config = dict(
    num_hidden_layers=15,
    hidden_size=160,
    num_attention_heads=2,
    num_key_value_heads=2,
    head_dim=64,
    intermediate_size=448,
    vocab_size=7156,
    hidden_act='geglu',
    norm='rmsnorm',
    norm_place='peri',
    norm_eps=1e-06,
    positions='rope',
    rope_theta=10000.0,
    rope_fraction=1.0,
    qk_norm=True,
    attn_scale=0.125,
    bias='none',
    tie_word_embeddings=False,
    parallel_block=True,
    extras=['capped logits'],
    init='normal',
    init_std_qkv=0.054,
    init_std_o=0.067,
    init_std_up=0.0772,
    init_std_down=0.0772,
    optimizer='muon_hyperball',
    learning_rate=0.0132,
    lr_mult_o=0.982,
    beta1=0.95,
    lr_head=0.00557,
    warmup_steps=0,
    schedule='wsd',
    decay_fraction=1.0,
    decay_shape='linear',
    final_lr_fraction=0.0,
    batch_tokens=32768,
    max_seq_len=512,
    doc_mask=True,
    train_tokens=152200000,
    max_steps=4645,
    dataset='wikipedia_en',
)
Each number is 128 + 24 x the weight over its row's rms, rounded and kept within 0 to 255. Layers, rows and columns count from 0. Numbers have three digits each. The size before them is the row's rms in percent of the matrix's.

# up: layer 2 MLP up, 448x160, rms 0.0757, rows 232-260, columns 0-159
# down: layer 2 MLP down (transposed), 448x160, rms 0.0769, rows 232-259, columns 0-159
# gate: layer 2 MLP gate, 448x160, rms 0.0788, rows 233-260, columns 0-159
up232 021:101188156098184106129150113057133099118110093100141118148166117152109161113116109109134152121131082122130122138122125095160143121103138130163109119151139129155082123123133142149103131158154125165084133136128144084101142162137151134130122128123182183089158087155084109137144112077111120121128125107129153130146136124151069105114150119154122141160130137131097134118113144112159132141158114110093147163128116122111161109099106133087140109117123150152152140168108116144147159161139152
down232 025:142163136156117130105145163125178141205125137129168142138090123143101189167114122098119101167104154137131114124113165145119134113124113052112097109161091107142136133118115122125120129120134167137133128123159116133126093146186097117118127174117088103139092117121125115111166132105119102135097127119126117095139120121156133083136100109092118095138112119092127114134131143160079103122131142162086109098117102124141121128136139132127116111134123154099124079094143181136086105113153130
gate233 091:131124120119172146152118099114133153124126162154109105140172131100115128149126160135115128144101112102143105152093153151098145140133132122162124107139107099151139095120127127094078152134143138109165165158065098132108124145149102123131158146170174111164121105113112076127151132103133113120116122111132181138176137139133078117166134142134106105137142120116099126180112141129126094114117134093124081149189140109160089131128149158117158132129096104125130111180115110144103116191144123
up233 087:155113135114151165140117109146134156073118153115125108102150108102118139146137142132126139133134119109162154158080149130113121157102116114133182125133125123174149126104139127099071101133134123079148156146090091129131127109147082137125141171136140128148160132122094087134148117124149139105141132171151186141164113154162072091163148136122159123134135136136090105160126174151133103115122116137142085127160126115148102150105164142105159162157110150122124095189124148127112126175118118
down233 101:133155145144143152131067133125088139111118128142114118142163124131140136126089142141151160148164098147141092165106115093126097156136090094115179124140099150095134155127153150115070110110135103121119134142102117113140125110129135151120149106128103140099117152140096111119173148190135115128115083134100125102154140125136147114100087129156138118125149093136095119133189165119169102115131128118127066094135101101108095136095116075169133105100125098085109133121162132115159107133143122
gate234 001:132135117124086089118166127107165174159148136094151133129181108176133099133141087103127084155093125136133125108159130110139144088151118112089148122091126109126112163134128116121131161112123123114144144141105110100146089138152114137152129186154127190146124156107138133110130134121104148121159113099118145132154132096165063137116141113160110122144101119117120114118096101165120107190137181139138131124131132116123103156169103107130096109118094140113109080070139129122149122119123158
up234 002:141095160183119148134158100134157132150137114107178125134138148142088129128136122099167137153116112104135096157179142119127111094126144136111130119126125137093095088147118148145146135126099106146143156138111124081126141135130159135099131111072104120120136124064114178085163125112133103164108107097123110115146125128091066107111080126151115147129135117117160082128116117153167165114079147095119092135111135147135156167122113137104117152102123103138151107136115105159144118072129152
down234 003:107137123168126104135158151138128091135131118138125116117125156134094124159114143100132140109119114163082123103175128155122060128148132112155104152111094112107113151123150082173077169085129100109104115093134142060187118123121137128142110117108113106110135109091125078132125129104148124144119133117152131113156140139148124166116137094108121136138140128108079162095089124098129168127136136109134105132100080119132114141113133116086152101146145124124088121075124095142115092081131106
gate235 160:155140104121148135136129129118133123120103099156144095139165135125143152134129117137144126115119116059130101119154095091161117142149122143157155099104108127131136117122157084126169130101149118129136061088142134148132125082121121131115085140118115091106145133105147136105122160086165121122134165162110153121092101128083090129127076155131080100169134140182095124146135128136114124136121099145107135057151141111136141131142143137088143111190113136125121126126130096148106128190098141
up235 160:059144156166122147094133165142144174129155146099132112143127098132129088150129116147156158148086148070136127098110130121143097138156136130182121142131179135180107160156120172139116138113131097131140137079184134121111120127117176135123124114093132148142104135130154085134128125169133153108164076110126117140116143105126135160122134179078106136129107164102143123138138153153111119091096140125129098123080108157137125103127120150148116127108137121114147130126107133106111124136133187
down235 129:133127128132140138109097116157107082140121176145130161125131174130110132131114115082181166091132191103124126140153147173115146115110113170130113134099168120133130094144107124143144155137128110129139138141093143118121133083130106133154088160132140158105119144133102131108167176112142160136118162133131149125141144141107150104131156111131152162147070132079164115167149173091121127143149112118133142126116147112148133163130119115127111186162109109172115147116077134113130112101183105
gate236 118:142080122161153160129125137125157152132170128161148098155128127118108079103159162130124188155158085119089107160171135077113102114140096136126141127188132124134123116083140134150120169127127128135133128112071147111154164158125195114142110151131109149160145106115148147094140119110152074145149162148085122105119163124117118149147145127123114161114108144089126111114123146115112124108118140112147136154120139143140111100134121140126156119151109113091105155184152105117119085110140124
up236 125:095126126085110120151145107141105088154185097134126102068129150158122090177138139136161148120100134155110129099168160138136129163112132119155162142078143133106135178149116113119160157114118105123132108088076152165160123101169150107103122100128145134147140153139092098123103120135113133141147109124123116113163107156115158111094136150110121122127176117135122129129089119136104117134100109149124096116112145171106154142113135146119095139146118129167136063135112118129165117192116122
down236 113:143146126127146125085185162110140152161136156134161091141111164169148154169164111127140134151134147138123117137137121101130085085096168169126111129114145129135116108143161145148156149169142127182144151161111131168131095100112118131157143139188096150164139126144139097133097158125135102158127123143114110177152155085117142154090137128132137124127092086115081148117137128141122119143115161133091128120138087168099125122177126154156130145137132118179145149144134131119102137124130083
gate237 101:135087156147138172105138141080103100145133112150133125172152120104114085148142144134125126125139143118094145137136107071166120115134145111132127103109095099152117082145077094144127117127170142149147120139065160116138134119149109086102124126125112131174135080074150090159123135147136099118152127099115116117148099185139128139145162128115097120123108155092085167154149134128146125186141121141150104145148130156123149110115141136125131133133119105120152096138091128172156099161096110
up237 097:143107163156128175087123137090098105145145114149128117159134119102104098147138150132117141135143146122100141141121083067179121095131149109135134097108113130154113084148098095152145119117169140136162147144085151141116129110123133075116137123121110130159157081071164123168135126137134092139133105104120107121139093175150121149133172159128114122126080138083082176144162141114132133168142116137156113152164135164107146107106127133108121133151115111128138107146086135149149089144117118
down237 117:126159176134147098092119158107115102119142101111120134116106116120126102177114142169118146125115136115125126124111125128149137113086107133106141094118070164134081141142138132117134103128162135111156143134096157125098109117160104134111135170172110108113125126135093132189088114117113107128152089129098110122142134106143144084126102144124110109137102178084080149082120162121152153130113104133154149073100080172115108094120143137118104114124162081136160127128099110141100136115104095
gate238 099:144145100106150146136149099180124129105110133136124123131165120140066133141154139159119073147131136147086156114140135155162118190107123109103173141120145127157144079154154134130129122147104127142097121132151107120120118097106164129074124133153105109188165119118139114126133107125142105151124096115119138131153110110115125108153130132155175077110126099146140160133163160140116120123088103155131173120171147135163133103160130134145131118158101149134085105116165132110119063090107137
up238 080:164151100105130135156155095173127137135079122175123125129171132140067145144139166150119088139114136139094174136143130151157107182112111106107151137112148125158168088152134125144117132134111133151090112132138093122133141095136166139094136136154126083185172133122124112144103113128147119154116083114116149131147107106126133121135124157154152083101131091153145133144159145122105127148121097141131155112186117129146134088151142140123137115149091163144090107104158134104114078094111142
down238 107:132160119134133149182135089129135117125113196130097140148147138121107157155109153119117169097090091151118108149112101130111135169124078104134074117164151087158164124119115163128135118099140121166107144153131092162116106101149122135147134134149134141122120136119140129082144124171101112161142100123149134099121090143103134152146070114150096142127149098106127131172113153139113142156146122159116117152100062111130189152160141133151095112132130157153147135121132121145089126129116154
gate239 107:170154148108124092092125120122128141138163140154100150101143141114096157127135146148132162109138118096159132113153126170152131149123117121132148121101103106122144124147129117138132138132129130117176132145106103142115099145100108119082108110135128109113109146109105069122146116088143176129131119175129122119147096129154170128171177129088113131126149099092135113159112149143153144113177113104103135170161190140094152153128132143126115147145101114082121151178127118138105117184198144
up239 095:119148128101114116103133148138137126144134115156098152129136110111103117115125158134132140106136102116127120076137121147156126167133128108155156127121112113117155110183156116190148091177116114116147118138119120137141074150116073130120130104157141112147115125152122081133115099117137177140122140156116140132165091145131207100167171102101119130143129119123082141135104169152109128138166098114078107154153147134125182115135148132130127142087115132069112125161143115132147132157179138
down239 104:104127150136165131153135096157134122125135168125133128121124164132155143135130114166165143125140099118084129118110145074097095160167095131149126121161053117117099094124108113153091117149118114082143097132127123130117142117103134134145116127111153140118119121107117150091145121114127139148167128146150105116132119072101126152135176118162088101119091115154145163160157126083129155096104155113159107164149089090141127140104134144130143126156096106094104172162116129117163158169124090
gate240 096:126104123119188129122134136174141085100124111113100182126147148122102102141116089140092151096092122082108134155115123128090135131144133143140149117100128165146141134123150123138142105108121085098135145114107169117139126089122143111127113114148114156123144116157100148098120129113131055090105127144101167126186125143155180116125141130129109129158134129128110116101102222141109137131140119135091143143075157102135119112138072136115126121105137120158156145103138114135081115121115108
up240 092:111153134093069144131123139075111123094155126096149132085100104129153117129156149137176163161130096165119114117147138131124097118124123105101165125135148155166098113126113089099112164172123133152172092148118123105110116126137107150141110131150096139107147151105105119114118181115103138107137172097159118151092116117127109117131143109152132162145104121085129147131120104113171169151114169114137146127165181162145128092142134155177113149157148121101166144136106124134104099123117093
down240 101:116145126115111093157162128103078154094169125125152132123162105141114127146128150123142097167091101145112110126109128116129106116140140071133113128141107126109112146113093114133118138135094122112135124129166129140102086129163124139160121086124116125110121114105115128126125149091139171119134132152112133163087135054126116129128117180110153176066099155119142220124121100141142151144121128156114120078114125129136144108155121119117099111157128094157144128123113111085136179113174127
gate241 072:129100070097140147105134126127122090149119103125151122134123136133124140130134120108113123109097184144077122140137096140113123143144115129106123110159124185116138115128146130150107092124133131110092182133117128132150126080108084080111126089132124146119112110099134118120123144129148153124156125123112158108111122155180110139148096104158136087135114134145123142099114154114060145170175080125121135111125128098141159141123149171142080138083080112073133124134131102131164180158132103
up241 079:124137181122126093150118114123134152118144109116123148127112122114126100118131089102134134147114062099162155105120157099117149118133137126163125142074098075118127121105067107086161140148111129143147078124145100187120132153134139169146136195108137127137126142158131120123145118137132129155110145124145116144167117152091152132110121126124108126128153135167118107152143124164200118115126129104141095148149097134169119109118088109140155113152169147127135140150108104123050123115142141
down241 088:144131182124113060153115127141113138136094139175127079129148111121126140138137130131097137150144102078115101140106143094131164149119138153127161115108111110090144170161108106116165123143152113125145106127122075124130144136082145132106143178121182116118152132101121118123156112141141104143093148159130111157115134129108122115155151102155125157080179093193128099160142109147168116146166118147128102134126137154113118153133095089152129115144160125110145121136114093175086110134139133
gate242 108:108133126116120153075143105164134120135135176106166112101144111089154133119122124138130113134159116075121122132155118144114117086154131139126122117132131127156118119132093154106147116067139123131151176158126109106161107139112175110090080108128107155144153136160143140173115137119157127087142126106111087150134148101139131103144174156132116101127150104117179111114116115119177132169146093100098160150052128146126092155194151145112120102144125125148135118145114159119111129129119123
up242 114:060152103115146136113141144139080109146107118156102116123110128131161125134085159095166121155119128081126112146148155154080110138132146128136145089098129132144131153124149137171118128112135085138122119147093168117110156154173100130144169107130152118102128145116098116145145164155110161166091130146164155121118123164132128190152153179081111089128123113123131148129125115160095150137154133116113111105108094144106174122129110143128117128122166112144137093091078109120175123129138142
down242 118:125088112114111106146123136114119134117119105148121110082112148143065106143113120131159121138143139113134133144106147155105123107068147148109108103142101140154152146114134143143127124067125107143073125099126148168142136119189125127135173194145161081107153094113148121073108105134117140154099133124148159136147107117157132144100087117102132133126121154128127102139159124136139190117148157144138101174164157136094160149119113137161101158152121135132078131084135123151118142133139114
gate243 103:152104091155099162126106103110145101149125164149071124112179146119123145145123117142116123095161113143122124138114124176093111104135076128110092118152127109110118111114111133142078156119141111126147090154081089138120141125100145107146132145117173091135137122133111079149143170136122131150153136160068137106142145108162089137092140107146138135163114130122116124151126134120090145124124187076118193148108151162068105124121139125142131140133132152126138151134162128133157123120139089
up243 119:115115144093180141153122130120148131104123123142123149097153118110115134109132085135138138139105062069127131113134120093133111078148108152125111133146101096124159122145116157132108129136083109152118051108139106134106129176148175156161145109145130136102141093131122112171116140108103135133164121099099166147150100125114126066133112107085113098142133124100141114112137134114098120176154116147105169140121175116098158110088117121092127122154112143122144131098132119157152133119167167
down243 102:101148140140090118144167090122103154123159130152150149121119175123164146107112132090123068151165132138151137136121124123153153139135118073121156159107118142108114105090179158181122185103154125127146168150155097121141138134108164099097115144115154130159102145122131145148092174193125161098140141138131104125118143134188149136109148141137130147125112122129150141135080114141103118123136113124122112168157136163145087146119107100118140113117133137146099119158123128146145082168111098
gate244 070:094144128104166108123162126170177111098127113128120090114127136138127118140138165143107116106108086100137123152067099153089167072128127179116092143149109135151140112099110115122135140087105145145120121094063085143122144141146121143116127140185135092124111067124129079132126118115158104111142125140103141119111131133080100119121146142115121139129111128107166104116133118149137142179170140135138121156122115094109116122122163157071155154087099135137114130079142129134138139122133108
up244 090:092156124091115121123133140166163123118137129131125105138152153129102120128114126135113168116147109112162152184056096127101150114126134115138132142118114137135130137083127096123150094130074135136100068090088120157125118147136097149114125132150136111140107105137150079153149114092147130094102127168128135106110119113092107096097167134127108122118092125073134117118159150154108100159157139115103146146133138118093124088146137150081107168083132164118079142087122131120101147108123100
down244 085:124147127120130106191147156118144153124143105125165083092128152168118110155126154132105108163112129126152181129149166107113153147146141104118155107141139144111132121112110117146110130099176159113135105119125110119125123140134110092129136129148130118086079077104098136121148121144156144102108179113079137120090160160118151129134137139131115156137142126106165125106145139095123134123091195155126069129134078106154099119108097093107138157096076135125109160095129095136144115136094113
gate245 114:129087108142119110191100129125111107151143142113109124150103132119086098125132144139161133114121125111187111164133110138093137119109194127150108133118106142096152095164181127118102142108136155107166145160164148127148119127117167122148122119115097153105137112082114139167120135144166125116174088153138134132142167106118143118150133069087099118143066105139148165152112127110142120158156161129116102091159128108114132121141111093122084109141117114126130144112076159147113130101123126
up245 110:126097119105106098183110146161129120159122137106120101135119142131074122133154136157136136107097140133157118153138120146116157135146166139124125148156123128110165107162150144119117154115142141105137150118170127152144102138087163123122080114104137168104140095074098146167121126155178161142178113117140110135163171134126168109117122075091130143133072115138144151141119120092144130111165164115105094112148146121086106123146101093110097134134111120087137160126064153134121109108139123
down245 131:124114179133155121138110133140115118149148092090125117150142142055139155124105155155186109111127128112190103161159159105134098141114139129111145149110154170135133122155193106140148110133120145118158107177170130140107120134137114152143095136168114119097144126113088110122139143097102182207100123149134129120130164128108151148127069123145127106107118134130139134112120114118118119126084136111145141139133148158113197126139109122097138124153142112130120119144098102120153135111112102
gate246 118:133117148084145156146149138120111141127162151112114123172121122172130129139123180114109122156144126105116153146136145157138139145132119154138139100094131149127134098115162151112170120127132115114119158081145151087108150124145110154117108152136123109156151162120142171145142097147160142106107116136122081133127100101095163124076094140128117102165130074127177135163124135135155135104124121115129131142147101173165105162163151170107141133122137120175094128108141179174115177135081166
up246 132:123100144093131162145095132138116093111157092110118099179115122145150135126122156161138100163121132184105157108117137144076138123112110110165126096125137153131162081119132141109141092136086108112123109100138176132126130061135162106116113138096110113178152143116125151113138126115146144110086139149099116160115157101134189146106073159140162087167105159145142104138125129151119117126096134138151123131121140136189121080106138132117104140119104135129138110078129125127150138145149121
down246 124:130104135134124188139114095112105103110090167149110111107104083168140124169084175100140127102112153132106151119145097107127114113113120097152066122131129135143141092150147118161102155082093121143156105093136128143125106125118147138120148115150134131124091160142142133132153143144117125141092111096116143165118159139144143117115073157146157108156124147133134148150106154120141137163113110148129134068111110142129109056110161086128108147096149115128139126066162110105138139117129100
gate247 091:138103133109133112077141109147180081126126119142118196132110117132121138159121078137148114111117128104068133113124125122158139131110152142125103140176143112115161146141092114163118109109159129130083093118132095189145123179146167170140094115115138131140135153139140127154121177140127140107108102130115133117159119116131111093172110140150094129116117124124172094159119142156103113174199124104097131154106134176116149127121156120117161104120152124151125126150121144159158136133137151
up247 086:136114139095141129079141112126154090108151127168124167127112099148120136160134098135115121112135121102102135105126126127156137143098133129124111127181141100113159120145107122169120120085165122140070104115145108200136123189124163159134094123104127139128142151124120127142116153139136135113107090155120130145126100102126109097157107141130111124131107133131178090142107131134099126148211117109088121140079148169112143133096157136128145122122161147154116115150140171171146125121172174
down247 103:123112177161118128114167147166174157108144156130155128119112140118130169105158131062186116129126121101106178139153104150083161098092151102134137141148137119114139086127099103114151107120151146135104111139161106116131149084130145154176128122092113138134114146117107157116164129116099143068097174099102099115141135105156152131135124127147135103087122139160137128131129114162122175092185154145152115117146157122166135134092131151135162102122153131132104135143118153143124114140139131
gate248 081:140119119118125145131142136172130124135184107122131149145138091114112115106137152086098138112132098133128139148133143136108159089151102065151122128114109156111142112123090127165137142127093149147140184098113068137156124125124183123104148148163152134157110126148115123160078143126148096136157136087101117146167121122130155141101137125143122163105145139112132121165170122091066103142179108100095139162132127122128114088183113127109109101130164147105122170147141142127133123090107116
up248 105:158111134152125102176207118121126135160107145112128125145127123117111114160128093103138130132113127116128109134144155100188131093138134150125110120110115138106132110100109179138108110096129112094122168151136162109134109165103134145115158099186107172122155114111093118128155118126113108145127122138144159149150141099094105156127131129124104130118182145143158148162127107091110133111128130128099103117101105107088165097108099147143134093147130130114114166071154075074131096119165112
down248 092:095137120103118098173175112125099142144136135100082108114127121098117129127116108152124148128139140138144135116085133101124151127090089125148189092107120147125120133125183135128135106110104081088128133133104152133119145155141126152089134103155111125121153142173110135138157081117101125082158166126157143114140101132085149125129125079113106116166183129145179142168143130097105104104140111084126158131107162120091143088126120177165113116154113145112110131099113104118152108140097121
gate249 082:062130107115152166126120103117160141105153116154104158118105147145119084167160116145074130130088107124161143193127114128093123135106154115163130092139094124110152116140123138148136138131153122125135135146113118142128129167140144146142109102152136139162150137091149163114104133136112181156109114128158133188108127149083169113177113134150116080137146105154091107152158117158113136112125110112150093119128100118115148141157122116091166106094116145124097133126104098092143115174123099
up249 076:173130155129109077106121153165117114156097137097165110134154112095122172080120156110181098120158136142114092087133127134141136144136105138091130157111160118144091161123150135103118128133084118132111130110144146115118117087090126091126158133100124113083119113181132113143146126133148097090147132142093125086124115140168099138096150139118134181104098156107190123097107134116154106155121159149094133154125141127123104127131125137163087134141142110137151138136150167153108145083128154
down249 091:150076105110100060119115119195100124156106144110097153113183120116147129129099134123178127125173118171122118125107131116138117133110105158129152163129129113173122084130155111170128101129117114151108115133188137125113144117121119146112126127121133173123157135176116155142128119125116106125152097137106103097106121130144126123099151190099125131117127172127153165144129136133143104158110116123090101147116106139135110130100088144191152103144136137126128156142131121094095131132127193
gate250 035:096176134110135126135139130125148167119130134109114172116150135152133150108095157107100101141123124115134154145159119110119066067147113108124089140141137148122096169121166148155130118131161135144116144198126132128086099138182133141127075102125134104114167100140105146135121102126107155110078128179110141140146098169136106138100150159121143152138130127081102135134163106117090136120130139109135134070114124167128111141105124159098136160123147123150100070141134130120166119144104131
up250 037:109181140129139121124140137130143184106132114115115171118160129143132141107106151126084098130117126103147146139156108117123063091135122121133081138141136148116105169113165144155134111132140132145112146197124133127088093146177128136136081089134130107115166102124116156135134091128103153122080126175130146143149089171134106135104140158114142153133152126092107132130170103110101123127121125104134140072104121178130123140107121157105133168124151129147099073132135138129182137151108140
down250 052:137149129128102138068188121149140172136110131142125143105128138110122154128114138085169125109172148098146165137160113109169092082167136110131143133159141156139115131153107125120121142131156172138140118158156122151147101116143106099102152130181132124130136137086117107150134113161092145141126149152162074138141055105173150145127150106093140137172105123107119144120119120154100118155118142129125098158135096173149105107112146143148124122142155119130100133121133133103165119186129165
gate251 002:157123092127110105129130139141115107139136102067118133105167125165079147177149109191144132140106122131135136112091102158141105133136159082094140123124144149160167179139171132110105120145089096174105096105152090157150115103172101120115184123131126120149120105165130111113154110144142119092103143168128134149125132119109103131129155125102141085146092122121120146167099138138155085131161132150160151115146152152129122095119111087088140103130101127118104124095116135115149131148140120
up251 002:136097157135165136153141153173126087143094120146118146119156115174120128131150131150106146131129143110085080086137137138094146154127141126137174113123144144151112120093180122116120125129125154157077114081100127172126097104151052114137126149149148136125113140133131123149154162090146133127157106117119117146136173113074128152126143149084117120157096120113133088142104112104147134104137077097140156107123148129122134132090086105110130125119101190095134114102132121136154094158141130
down251 004:129121166120098118157113157125117116138127104135135110116146142159091145147105146133140121128117172140094121101100102141135116144146153145100154133130136151136143134132099097110140097108106108144119172140136094145127108107132133124140102117137081146110135087117150116137147102091127162147181174130105153147126126112155125103127128192131095122149163098139163134189137166121146129104068119111123090093164108122173159102142111124101168111096113079149069145117086101159124155125095121
gate252 149:088096145133123131119154157121103110122125129195138104149133100136149113149113113117149145096101122108092105134151119129112093132144100172139112128120109173095171165151164119146121122105121133103106111138150140132145141143104145126128146145146120124148102100100166135124154130140117145119127079146137109111088102151113130112161137132106133157134146110114152156166159166106143152094083158072086108077139122129077122109075114137127120103127139134131149121114174102168168074154104171
up252 163:134124131117142146150088098068143123161103142125083144116117150146144161107115129119099163169166115119142147081091185140121106148128117103129152161122170109126124154165128104167168129158124147138129128131117129140107117145141118097198088116159140133123118196118121126176110130159118121136148149091131137146123184162137123154125147157171142134126103130135071120135112096174116123111117084157142150154135099130115130145136105113142148105096116133120141090111130148124134163117166133
down252 128:149155088141104142187131158159111151148157098141148092146166111149120127162100083078128111145143112129087153139124093073133113116164118134099141176129134135155148103083134125129110130119172116117140147130114126125120111182133135156095097177103098146113130092132102116164127101125098135097110116077144177136120096129115146148100143100156137158134132114076087122115122118094101082167152110105116118130158121165138126103138150124117131092151123144135114149117122151139117145105132107
gate253 092:115128146148137124103123123144142122130144084130140120102107145127100105108121150112165095133101159180098130147122121101148102104116147139099141103104132110114129108140133163165119098108128194140094154131123152147119106117030124123084132131150107138126156163143132121100114123175129114127084140114154142113175186128128141166132167171133151136194124133115109124101152122087121120099092121127139147115131131094160149133153152139135143096170138123123126123120092164113110103102137090
up253 085:143126104101117127155130138121108138134111170118127138157146104128149143152134108131096148121162104075157129107132139162115153149136108116158111154147123136138141139122122086087138155146122061114158104126133109104142152138222130127167123119104141113137104091108133138160138128072130131133165114151096110144084060121124116093121090082113107116066121116141143129155100138173128138153156134132129111144119117153096106120101099127132113154085111123138128140134163091143150156153116161
down253 094:116153145140132176080131146108134165132130082131162095086126135128129113150084137073135054139178153158150136146067129136136127130097112061112119120122133111099142118141118147154135145107110152116158123137160107097154129118100130099072113114126134127145182149104116142132088147127121150152100150136180102085161110140145124115107168147144151110139120135140130140162142145121129143133149102101183138128163086114165097129116121124104139138103130132117140131125148138094142096138128140
gate254 003:127148167145094112113128116079153125096091104146107192092112152151140104110137108107147136108117122162114136119118114115170164138104140133122152102110111139094155125164161109141123109095145144124139123103068155119141137105116118124159119099160074110120124169112100161124132138135115137157120102111118145101136124145106152147124131114108131091134117154167166111108175095146145182161155115087142153142102157152094149116127111096114135089082152142101127124120121118119147123144143206
up254 003:152116163126133116135114092131114157113118133097114128121132139147127155172129099129154128073107149121128138164116129129159134168170118167104171128079169135054144165127127133128146187101170121092149117140142103153112172145112130142144114133093117139131143122083108101112112106165138141136142144146136137154134099144133139139093100163074119160102120120141113086124117141116129151145100093113127110136077135107157161128102147126136130095131079142133119138150172105185141146116097149
down254 004:117157129142144153133125083130161139095136153159092131102094159139104130074170130110117143127123138093131158093153132130100148101142145125132167096116106150174113140136133122144119078190122121130192148099107119105139123165101154129141104153107152107101161138153149157166139105072109149123095137137117159147087120128120138075135091105143119135119110165150107112142128120153087113113114160173165113175116132134145117131175131140111134126134125104111157127144101149170144150109143116
gate255 116:114126144128127138128123156112123139134153130122160138125106142129114126177126142147147153113099120123143107142150140139123150149123140101066106082181144120108148178152193163130124100120170130105135140107182124076103129130110112127079120097141124157142172166156140139105137112125143093102097109133146109111123152158180131096096121152133158136182109123095125138146087122095108104105099152181107154181113138124136140106099161126137136116156127135123142119153163089149089117127125108
up255 112:117126190090118140124129141106120136131148106131147140134129137122127119183134128167143139105105142159134112140148170131136127166089138102063128133172158127103141162146163145134133099126171114133123155089154143081116118125107120125093118063138119133174128134178140127122120091107147119124116123144142092126091130125163140102096140133144158143195125161120124121139093141121145103119109124160117153185106124109139146109097124161160100116166152144126121131141124092136080105076128098
down255 115:127110132102145124163163083137146135147029128114137153139106137102127129119142137106086139119093151138140135096129101102096156112117154150147112118121096135082151090095122085108125118124090095160140070143072155138119126121113111177170180121146070112179144122113168145124099124149145115159145106133132122150128152103128141121114137103105098108157135106113132149141112110118160122104149098120143144094128130108140151122118142163124153116140138133160137115133091112103154167118144134
gate256 022:171124098144107141142110172096098115134127094103163156126088137122163154129168138099117125113098139048138106110142147125118125107129131105169136108161152128143139132131131143166141121144136174113118125126208088119161117145182141149087104097157127118108141141154102147100134147142154167130151111124153114095147137131136114102138169136088099117128129166134120131133176133058107122108115144123122117159082145144117155138174098123127111170130139115110114129113151134137139111103137125
up256 023:118096162122139114132147120144141164117157128157107122149152111140083113110099148129122130141157097211117141104138104123128107151107119120124113155151120147099138109132127117131095131107141143121165104162085130122149125133086155143135159166117108149144132122112164098146104104122124088132143188149109122159096113082106154183130094129143138132135132140153186164103104137153131117165179097150133170114152127088121129119090154122123136111132153135114113194117121101117177147148118099
down256 025:153131123152124122139084137149131143071143135097111112097091109135151090118099115093117109125096101120145098105160173138146116122142114150143126128182162119128144139146132167107124080122127116122102139129153142098164117144165122090126115105154112148124119139124148128151136094119151146139127127135134100088125120106095100155112144147131132117077094134088188144126204114072067133086139101149158150130117156104119136151147136091141111152124117141133103142123152112154079111158097124
gate257 001:101162081103123111106103149112110094130097100097132154181153110109195147116130136117133109149141110109127089148128176122110167158108106117102135139172111119122110158098127137155097109138188088124123109103114147106135117134152114165165140126155161108092166122077124168100116106134132117118093161125149119144112094144151121166096145128093158130100098154086087114142147147155138131085121176119130152158111152110155112116125129141135090126134092145134129145134106113152131099122125132
up257 002:146134155134134087143116151096163155122151103107136145090133164093075160064116146155135135119135121138115123142149127134140107122107112166128105107143080165169146135155175123088102175120157121112103169119120142152132117143124150113106104121092150148169081143107116158150101163125166174131148149133146118089117126124113170077134095133116111150114158165100088133126123171158140158162149098143106142134151115137099108108161180140133116123124120119138153129104098133145126152119113121
down257 004:148120147100116101121139130105120128106139124122122105097156123171110110136085163101113132119128108155174147123129117162119133122138107162134171127164115092100129115117130160135139132126145105132094153133136148162118157114158094127133146138136105117139114112177156151112131094124174108053130137129125116147085180109187114076139158110155101122152106098130121095137147113112175100140144163084112111140172193106139116151127138117097070116132135133119115148135106106150112100152156145
gate258 105:141151128135132173097135156139114127146133147179112126124083141141127123150111141152131134111136164101115133122169129113140148132097132132202117101115110174122132129105134155101122123109090117093137101111121136145123144144124103113140158110140114142128133123105118096119140145095123164128076169139116181127128104181108082091158091140096086154112167151112096152116104099136113176109157108156074139138151145088103148155124113113143108139110122106102093112131121089163140185105111104
up258 102:110086099109178114127126135131109178099119109117120073121159156108152106113153108130168096157098138151114131119131139179115150146111127122136143170165106091131123134123165102159139157158162138111124087139109115098121154125117133128137113099138144149140097121135121082121131133179121118111153156119112178154142126117160123073133129122114130099116150092130173115108125122115125117153118131121205103100162088178161087140115131112143124136100111122143135102123104122068142127110120166
down258 101:146118142127106163151080120136096168116135112112093133103103165132130154127119151136176136099099084121115093120129131109099151077105129118097141165123176146088099161155158111127159131165119074125063140114134128122115127161130128126123122123179116099128134097128141110139145121104173098144100145144125128142146119125156141133125086116136118117111137129110138125126108149110119104153135185129105161081157067112145117088126095132128122187140130127129153135120159153122066108138150111
gate259 107:133107128122127138093119149082120077109156094147173133153133115113170137153137123138116145148175106104126135114101124093116096150123118133112122092167105138127143107105106146176143098174117180159088127161134127092109128173122117117143112122177179097128156139148130107136120143145140161148137134124112181182128168136106152130105146121142081120127121109140122176146194134113138119148140161122173145142169118164141102142160135124105153167135139139112120116115135102118125136132118173
up259 089:127154099148138128165115142139136166157098119114085161114122122151158102119122115112162094133084117131113120120123144126118133128126122123180134156127130115141118145134146119066116152078161107103131127095133136173168115114126128164102175089131083145097123095080129113099122109146090095113118132130135148107120115135166133130134103140117131123117126136075124119093124119135107162126109113120055124121079143077158159148133088133141120066107084146138163138103123101151117106130138085
down259 106:122102099150114118135136109138142146171091099132094140142143121127125167148118100127138167151145120148128136100126156177116113115095168147098129080128130092138154141152137094143146156133090142117131117167156082149117150133141131159146155109150146156129167104124122135184127132133115122131121130127150115146100107119121127150119129161148134086154135108150115109130179144133091091132097114099088116203135116073091128096142140148123155075112160146140116166107122166160167163145119161
gate260 120:122123114164121150117139156165109121162127147146100103101105097122113132106154115082102132097089129128120155152138145136092134136159086074128077133099078133089134043117105097136133137121176145084080148110128132162127143108108148117142157097126124106162113124150149141155105159112134147081154164123129125120097095121172101093130141132101124127135117124142156099127138156124121136124133165118139125137157082128123118139146110122124141102151109163104165141150100140128132084119138074
up260 119:164129118113110125125096134108118141150135115154074145146102140151159099119078147139144142128138144113139118099141149104146066160149135121196131108145121141151144168108164114137126113156080065147196144134147131110124045122167108130154107135149139092148128134090143120119161109134116141105119111104131117100132165130110155141089148093149121143135113142109098148109128110105132125120110119128125125119119151130088191161113143155147105147133107100136122114143167125147137155140092157